Part of a small language model's weights: 14 layers, 6.52M parameters.
Each number is 128 + 32 x the weight over its row's rms, rounded and kept within 0 to 255. Layers, rows and columns count from 0. Numbers have three digits each. The size before them is the row's rms in percent of the matrix's.

# layer 10 MLP gate, 512x192, rms 0.214, rows 174-241, columns 96-191
100:165088098149078073110111149126100141153147098087150120176127156117151176132108098169185142094118135131141136117112118225103139136187124116100124133110117116104100158126115192172097140097144088094107131166172108135144111145161205150163166128085118130152158105120112112166112152111171131134
096:145130101079126156110104111125067104091192124112145162143133113079151104091167139115173134123120117112122113114144133166144105087086130136164086087122138140155161117121124144157101108104189150147194176095092155071133120115138165118110148106067119167163098057149116146140125128115159145150
096:133144075112156081170139098085145092159207150160107163138060098035154152108092087132157126109123104100184142130096150160146126187134111156130112075156093111120059164077136064108103091120120115146153138154111109137145148143159084184152162116098132095099151139063105151122169107110135088148
103:151142082133099162173160152110138136117122028110152102086150141095063073125094132096141169153150137131101158128119151087167151141146135112088098147116137133138169124124111165138053075113113136140160132183143147171114126134133120086125069121100139059143112145202151081132180119145189086096
094:093143159180128110156123103139091092122163124133072086160161155104157138108142111173149143077105123083173138082123126071040110175098103118144120113110120163163130157156144121090158102037179108051117128089109183137216133108095126120102131108110180185110156057154120105137089138111181089135
096:173157168182150188171090088136130137127131117127124148121116097070112159118146130165143093185195134185144136118104120085088129155135112082112110146088155120094148144099102094174134132143160055144118160130077151192173094095171115113151142114192135131141112129148173149199143133198128100120
106:132117098180083142117054116146108202119166146128135136135095141065105101125096147098141115089129082098090131134110181072098208182111183148110146158084157135142147113090118144083197125136136129161144143113131140159138131150173070108106168123071167130159141161106158118090166132114132085132
100:090129098138173177067078103147135165077097145131148158097096099124112145059159159159130083103140202096126161173134143176152104103161123133125179109117055074112078189182075121081137124057129113102117154111161130140131173183117118144125146093122140171134117077133187113131096109113194122160
096:086171172131130072151142163149129167111109111090150134070106123082127128076125117107127100114102119132108099130150138129157177099075121105175175083098144062147125153226123114156114081107106086080134141084167155166169084125167138128119151119134079129138102152111101133117110103123162046126
100:097063149103157089125165189133125184126156171129138097096129129131108116126149035121140124085139118101162126159174068145071153180155141094131108112103152145131172183122091162137113100057097115109092136075128111132128167188156206081134108160105107127179115106118116141105212155134171140104
107:076103103159060135116101134123112177133099099177131124133103126164126100059097067138143081107095164084121128166127143161110132196114169132129096148134114110162129098120087122106109141152149127149108131119155085173079095199168149164177155154158140129176163133149183151135096071137112114148
095:155101161103058116161114098147121140055092137124074122095141138128114122113089126122159165109122166048106153131146178103167102122139099092137105127135138101093129126117178064051143165083120092087140157111165147098152136165081126131087149139088158192140115131180129147230163067112133189098
098:100135142153128167124101098148148137156156101098145116038188113132138162155146104129142074113112137170073166156160148177147133163155175133166068083149156170142159140104089186101070122103155118080075180111137086097112202124094161102137168075100086123085132097140123131126158128110122153201
102:105159134125120154106163193147133124095130090179124188097112154188129100142092113177146082082096177156167108109112140061140107141137066161155064137117091163111150102110129063133141178140154123127078119096107150128103149183145135143109126119082114155112148144182161161085108119128158157116
095:078151104160110153071125138116112132102152079093170149139154072100125087124141156098089143147142128096122111171087152116111084119124165155149089089105092098134156084141144149148067114172162125118126108079104134198104110071106148149100158137150159176145138100096103149135083099101151196121
099:122212184096147139134099179143124093131148107135123122192101143156163123077144077172065105137145146150135134133111112140118111143095126094080137156142110115148106083216093171129122109098081118094139040150177096115093139089138132100101111188142173108116098128131129152128152095136117141118
101:128126166116097093145095135099178130027142052134134078192147115137137115122154123130180149114105156165152075124143154143088103099103140076163138142126097167075144137152154161097158159084078132123097150087146116159168145134127217133068138114128074181164081134138099137126133109178097148172
096:188100112160113113153111155085115165110112134156144124141131093088102149147186199128133108028114139068110165088169123118128135109179148078143081079125096131139137118124107163096174112144120126193134122096175096169152169103155065144129131117077150180155075110173070080165067115048116073116
102:138170149135119105124091065127202126094171158124118168173113171122147121213158201101178093092142112152108109151117178145135131097128169132086092128135144121087117129131103125137101089103128084113080058082117131097131108125135090085118043154085116121155111126118077140125077140162121123116
105:100145114144103130107136160029109102112085194145071174140148153112104079100192152077122138111105178142116093160141111119114116131173111157131132110141138110050103168119133144101134122078149119136120148097117128106096137201156094112114082165000116125103124130103175085136129131141176138089
108:104136133112182091062142122104160114131145084095094162132072133139067122086125140137189166147124139156177151129143137081133188146077153101139094098107124095139125126211132124136148106099120129118164172090130125138083099166167090157172155121057145113098129144100115102130130076160158134077
088:124127150164095182107109131066162125131130079128184178155146151176170112137098131118145134145120093128146059163144122128142132142118114162072136181182089124139142191177166140098111100123098100119138147169127153163133117078089120116009166157093145153148110138145144104100164146119102158120
096:119145123147130099132156153102099118146118090072144072134126106110105166157154139132110112130110116105153120157107128126061044152123071163101110165176118093144091139138120178094134040104101126177138135167124110167088053147107194203115125140113133138156132120130137137163110163152105128074
109:101183198147140132107095100090105119124133184101156116105114066052121097145097094173114112083176166089173167129069154096130057065105147173142172096107140095160155107124150182069094080134116133160059108123105122152077095081103130140131189121123094146076151156144120175158149102159111159191
105:116075194143149100114135106146117140106132078142114207125099103171113175109158196193124124081120079117177217180150166134105136142161157157091105060121137122150134085102152116128144151117109078113192162174112093122142186140078147130148135186119173107073139124132103093173151127181121103157
103:113099168129088102105147092099132122128127125091158171211083081170194145196115144089119090079098193130199141123129209095129152101143147090153154088143138108111138089143086174113120148150196097098113108071108158133150099098157078122145149128048103108159159110121122153081127130161112142154
099:112097138143107181115109155137091144146085133081102114099208160123133178169150097119131157085154155109095109128184099085103148130079120108108108121068163140119194097159105138175154102143083155143100101138213120146108169136135158116104167196113103109104107073121147122167140109141167127085
105:153122160144109097110116156166096125119107171174111109114220104100171125128173140132147172119123125180114078087075077125152139180136115139144127080126138108072143119118058135169174164137072154217095116138179140147115158123120088135100086188081164159161142145050173128176106172126101113117
101:124133161116126163120061071133116173165189150150177156145104211114106142131061096149169149040157097122180107094103097088155149082134124147109084121152112141096095160155127123085132137159085123160105073124106057132096224135175139101155185105122209125158086092098107138164150155131090128163
102:145137132120045114119139176102120155120126138130130129142126184111091135126091108145148148117144112136140109085127061137103106103182155108140026142088133151159060110123089121077148077164171112168129141138080183122116120131119175113138143108118113191122121166158084195118108069111133091135
104:102082123147119114133082065150081105134071110133106105119131106110193145105121223133109085135087159145181143173094125149122073143185069113162062058125130128120065159124118088163101128094139101145115093119125169157161100111153108174164081117144144121121104122110107135159143117129129124152
090:091105116146211159166122175199114161145084149146121083122128142165142145092118172101078156146155104094142165099107161101075078115154141148057106113154131169113170082137077135165158152096175078163145107113106194149134148121149104074077160129125085150148075114194202069134160123118154139098
101:131084138098158132119041037122148097094141085109141117155127114113141147112147177156102099128094203149186131191105149106115102079199164139113148132110097151118119140156201111159106126114179125162134145116160132119076175075119128208104132088150121095120188122181109109133089136088110118157
099:096085133095078145117160103095154067121121106116062191120130121073178086123175091138115145138062179144193094148190180115155108143111146202117097106116146139126175122137072150134061108125143138116181083120135106154146144156148125108122127095134178077078147151130119151153149146123133128088
100:113151146167111135121137080100117102136103133076113108117073127159092093128152054082130116066052125059137153161143114069096070121152131124159110084100132147159091158175143103170100163138162162108105081157171169073175130080128138154073167128103161094125146193095107127080138175144120103144
105:107076142167155128089202138151116129159072150111126113178153126128087095158187077118136121137126117102086112126134075105028104141132138179108138137101123097158135105164101176104085116105122119123146130161132118083090166159108179193164166134153114094147168161098107177129165182150162156150
098:176090142162143155155139108135107171122123127138131138137124091172121120100157148043156189133127155154073081168114127131128195147118151119073125153082149131075179141138170139187128101154101129122106122108130165127094119133158157178141117143125143144127148131091100102094143112098124154173
097:120166021111138112147133071116143158098129099172093139127139131063147096137096142145155131110148102122073119125130064126104146191099104130101140127128156182114096097113153178132166082132133140106127119143117112131138123164169168129128130106080160096134102067115046151153168146115060152187
097:156152101080118135104079103096145143112200181119098164102086162134122103146108093122135120110168135088058113096135102128065166168102071151109137130134123090072212104090113091198072173131127056104112087135199127111101095146159156125155091138085102120046187134167139143104116164144129092097
103:125146137131137139146135151118144105083153054143158149164132149161100085166100099172127094098157185139105095151148182060106149125169087164118151108069067087088104095144130123149166181196070149099182088120122124122124170095120096136164135133117109147133111141177167099092078171123168089126
100:157125204171152128157111148160127140146108131126136070159115063154101105078128121146147109117149110148125126165140085142160125037150081074094082115109116124151186099092119130118109123036145118127163121173122162139133120232124131158071147165087153034158145195170133097145160102111145144106
103:071180175128147194106141157133106192185185135120152137130108124093107155162193132087156116109215118094080105089133116103131112154197143097118088120080127077171090136133136108130143091108165127109144148077117117144103135079142105113081137191119146169133133034190126098135165152095108128118
106:119082075127082155089141078146123117153190129156139090088122151136148095074088137168142165111160041149078092100140129131149127203183089142154103096136094148215139111092093159117166136102056115112109163126093112162143146081126110128115062139175129119147172122141115152151127086116108092088
099:138138124153149153097112108116133086096142105139106102099144131064127092154189112120110147089145074080067103148143170129145127167104132157137105107149156093108171151099159158198090174120084189197133141126134141150141019129104086088120115126106145176150111084115114143117110144100098099163
104:148141133150169210161083083045117120160133120123140142201151131114170142135087134093166128109158046086123155134201131116151112113165118115156126148110150119085151156134133189171130112145152126113166152124104082167148126105077131128175163073075141130111154145136148167166106152137110170066
100:076120105098105087108092161128148091121101115194133180096100094130173071223154124118140165120092072104090121141091135096143135162114131180096144080181089165110172088197148088123177129122111146140185194106120121071147186101148142147125128052104154135093154124136079120146186122125136138172
106:148162172123054156119101076097198096164141173186110143107146090080129075117135147096089158144125203122111165150134168108110127130170081122103113097115139113064119154163117154155107119138137078142167129149147130135098107098114165150110112091096174155156092154187166112126125157150135148144
100:113123157114144139154119096092089138109158206158082144153128134132078114132115128118121149091127114164142180121132124105086088164149139094169060171043153143098119100119152122151122106128128115074059127137128100159119118120123096131155201149143155093067110105133166105156172150133098189112
093:095132135157142137172141138085091149168109106102013117145159121141147077136074123127161099099134074191106021126132132128086138114090069108072114092120083081150146178102164100112149080143179119108109127101118104139117123161156173154067083085105137117130083126110101134059139155162157132141
100:172151163198151156126128129168144174148140102153137168123175052115144176103104147181117179109132121105141142116141141104074069108086079121164132147129130140158155209145142146076116095098104131130098140168163118144126121101140124003097167161154155156142134096120142127066120121121117108143
094:128158105116108084113102089121095136106089120169202090137081112146038125148117121080101148114113115131136164161120107130113109097133155179109086118137125122082063094052157130115147135134142179156151193133164102107129182137119088108113128192139189154175122095150105100102115171126097108118
102:084130172150138102157141180117128123127146127126182090098154162132136112151052077139131082083179124125111125169121110069167099151141120066099068104125148151102155145149130109125129105144137091148104145111108164093132175166170072173150130117093069169090123133133087179083189176070160097153
103:178050115152206161177112137136148135098089105090129137111169157098173099132108116150180092170132159140109205143133123102133116138141122118122094137092130153148128074144114110166098100058162131085119125123138088100091069159151128128161106158088131103150177130119119176127036120139144130093
096:138123146115129163146146121141157121154141157090119169107125133155095101153111054114124157093108170150068088045138170134156115140112099161154164122117111149120115150150165105170103136101079163142119109140154141140150128105132095161071156077124154158134177080146167054156090173083118176165
112:149123091133092162100136091164110123119113125124150100153178157071120151157148110141184153147139156132092086088080099165086143117155122142118144042135145123090147164136162078133155080098129090110102105178186163128135127177141143158153077172142090141126187116151137128132143149143096139121
090:176077122118186129103052156115142130121101147164096151129182135170075162128116157121133119132143091079131100155119183155115138154059153133162137100110158112065173222129155144125134131114147105155153137118154092153135091091183094101123157094115090090065121172153137146107186061083094194131
104:139092135127185048108228101110137142097109130083155131088135102160143087149190124079114148114125181131143131112159159122098092140226133150070106152173103093175169108163151143077189108088147129092108081149101124135148147132113124112145119150135166111147118084126174151151144095185162125144
104:133129080119119183073128147120135185058046115123109141098125109139103132136177118160126157096125131102090170177149156144112120165135099092134048136085149147167157218118110154119187105104182129150117139134196198130089134105160109143080146166116075150115123123147149146135076137078138101165
099:168164105199142099093182146096087079161125173150156102117119168103096129143126120171104151065070110113166129171135208133125147146145119080082147185117083089119182085115168126202109125079143083135101119101133094160128129162116108144136139048126185123144173091145105167129145128132156179106
098:210110141141157099159189158106052135130184134111102057098139089142066123094191058082124109051188088150159115141149096099161126160097122120145122148119152193118092098121125182125146161187143123125097084133203140107137076144121109109097120143103160140114072145112126149093176101124178123150
104:083100081089187107129099105150133134136109138149120142115125186091187111125148126117176068164171180162117110195074072144138147105153100142121111173127107097127172136164160091094115121080199116118138099154099150103132099180128127137170134115158177142137109147140096171139143168108155145116
104:077156099100144141097114115138055134153119138135159081141142112137154103102148142117171175104087121161080081200108074114147131124149151052127116141098174108156058116143161150119199119106147165103143133063100097146161117130154138154133128159137142190102129132107156178108163171160123096152
103:118097158161113161083081169159147126101159090119171120170151090072097074098135078114140176118117174113116088159113175105152116159159129128145158100153136111148092156152086224117161124087151104122124089134101105120145168113156140154141114116108117127065129081144115142205112137105094116188
094:079123132154160149104159221122117120134144187162116143134096067112132105181163155140150157108130160105151153081146204083096144115151146171120189121133111120165145122115128096138108136162153079196175127137121154103135152135161083093141170099155115144173090112148173129110061129216114108154
097:129133045137197153107152108131069158065142163089195146125095121135066095115116050154130085113120134153091160131154147091070138148169163100144110146152205163152160134161163114170182068094124106073152117117133091098135087118181149111073185127101155155143092172121145158167159146112160140115
099:078169108052163066138131110146169143154089122119140117107177107120161120094114109134147161096157168119102114120126121107102127149171057124098119126098159170148134134172103188115177104169133171097152106147126165162124160143135064136174132080158174149169088169141127147091139092136148076048
103:104054121163137148050138158155079136120093150124136108082107136087153130140121136067169119083085098094175070173113130112139092176080158129173109113132112105087103113061119140161103135122106100100133151152166096118133123148073120161105108121120149149141237120118087179160199171121059116103
103:128112139163122090098103176150147128160159116193119127172186050126143097093138127139164116134099128141132182125185151068115112156081163078152133106097064171164136093201137154152142082146133105151123134083139098089069124114145187163181148153094163136171115139112090114096124068158099103113